Weights of a small transformer language model.
Training: a variant of Muon for these matrices, 12580 steps.
Each number is 128 + 32 x the weight over its row's rms, rounded and kept within 0 to 255. Layers, rows and columns count from 0. Numbers have three digits each. The size before them is the row's rms in percent of the matrix's.

# layer 10 MLP down, 128x512, rms 0.0825, rows 109-127, columns 384-447
094:097162111122095128128075114111095146103158135164127089116154155123182084033110155161138124172137170152103107104203162137115078141132085118137116201086148081127151106189161139142151165126113097
095:118112176116130128152181102117118104100150118130145098136108118068131199126171088096111105068175117083135185059112133114164113136127147131090131186166138144207137127122093085163156128126120099
099:140157057128102152086139169085191043095121110138120137131132102197107123125125097137109132116079111093135108108199113024166146074132103089167144124125201125140049146083164113129173105171082139
098:148100067083147101136017098161122165127118143150152139184120137196197178174136123141064135124126121153128094109133145140127161085194118131053176167112154123126151126106149091080109140108130143
092:095135110096124130121123161181135119152144063100138135105152129132082119167154132133150152105182128114157155057108146106105105157138121166094147181115140149118114120085148171167087111134133135
096:141117139143152123152096174135132135140139091163189070136108170185182165133153178098140088142108194134147171138077181088148138064168147145046141121140076074125145132184055219117141145144115114
097:097081163069181152102066112158132120169106102136196083200109120135131145119147144086092132149163059119126163088152127145116079146115126183139125125111106136112128156137130083083124147145125125
093:115104143191157111133135132165190194170122127144081167113136140127136156097165157179132135163212150077120111159127167117137158106097114180181149042146161124136167125114096136124187102119120175
098:140142137096152067126126162162141155086165172122082113128094099123102140050156137088155138144110124109154069134108135086128098071157070114155132211103139149103099159090126125132150154158129138
095:131172141158099138131166088144138198110143146179118165160071097120103070157142150149142106123086102147186141216089099133077153121154124125136083142153081116094090101073118114097152133176135135
128:143072136122113079101153142157155147144118125120153128104113133054157154162147190110182149081123069124071106121147162130140073127161173099129109193144166099083117106177143076151120117141110170
104:121066147165110163084143190086144131164111141128193102096090097189132154107090146163125119168114114099140101120077103112139145098137120131115161064090129135139118114125141094166167095179098062
096:147117133159140102165172121161194129103125151076083129102168125141095099152154101173141101094183168072181126114121128123093146155122088166170131118116126156178172135133123067087087118130107181
089:123066116218072137162141116139123095130180144117163110111178131162123076072134061111149094109122104052132131182134140116142077138101134120123114127115224097122177089118116090131117113127098185
099:126116071137155182077184195103136063150134128121129117148109179109168094194101136049109168128120092144123128125105158148158132094175143177142145156113101140059136168101178130183109134136181118
096:151113158156125144100162150159139098154141130029138191107147152174159109097113132135163155110141153080142134102110093118137086118175103043118116231117150089170145141109069091102091134045153148
102:124091119165194118153101086105098123122134081079083166085160145129095162160162118158123121111108152179117122074088114101146159170077055126154089095086159150080149109133140111123136133132141153
093:114154132159186132116085153121121123172120136109111095136157131110141131161149166100109175067077155087112151161086102109111083145140164095195101163137191141181112166159101065078159107089066098
093:139164175096125153130115140118099143107145111121108162112140109161150160130091095143099165152146128097105114112120131157126147102155168079196141095102141072130171090104109055166125114094091160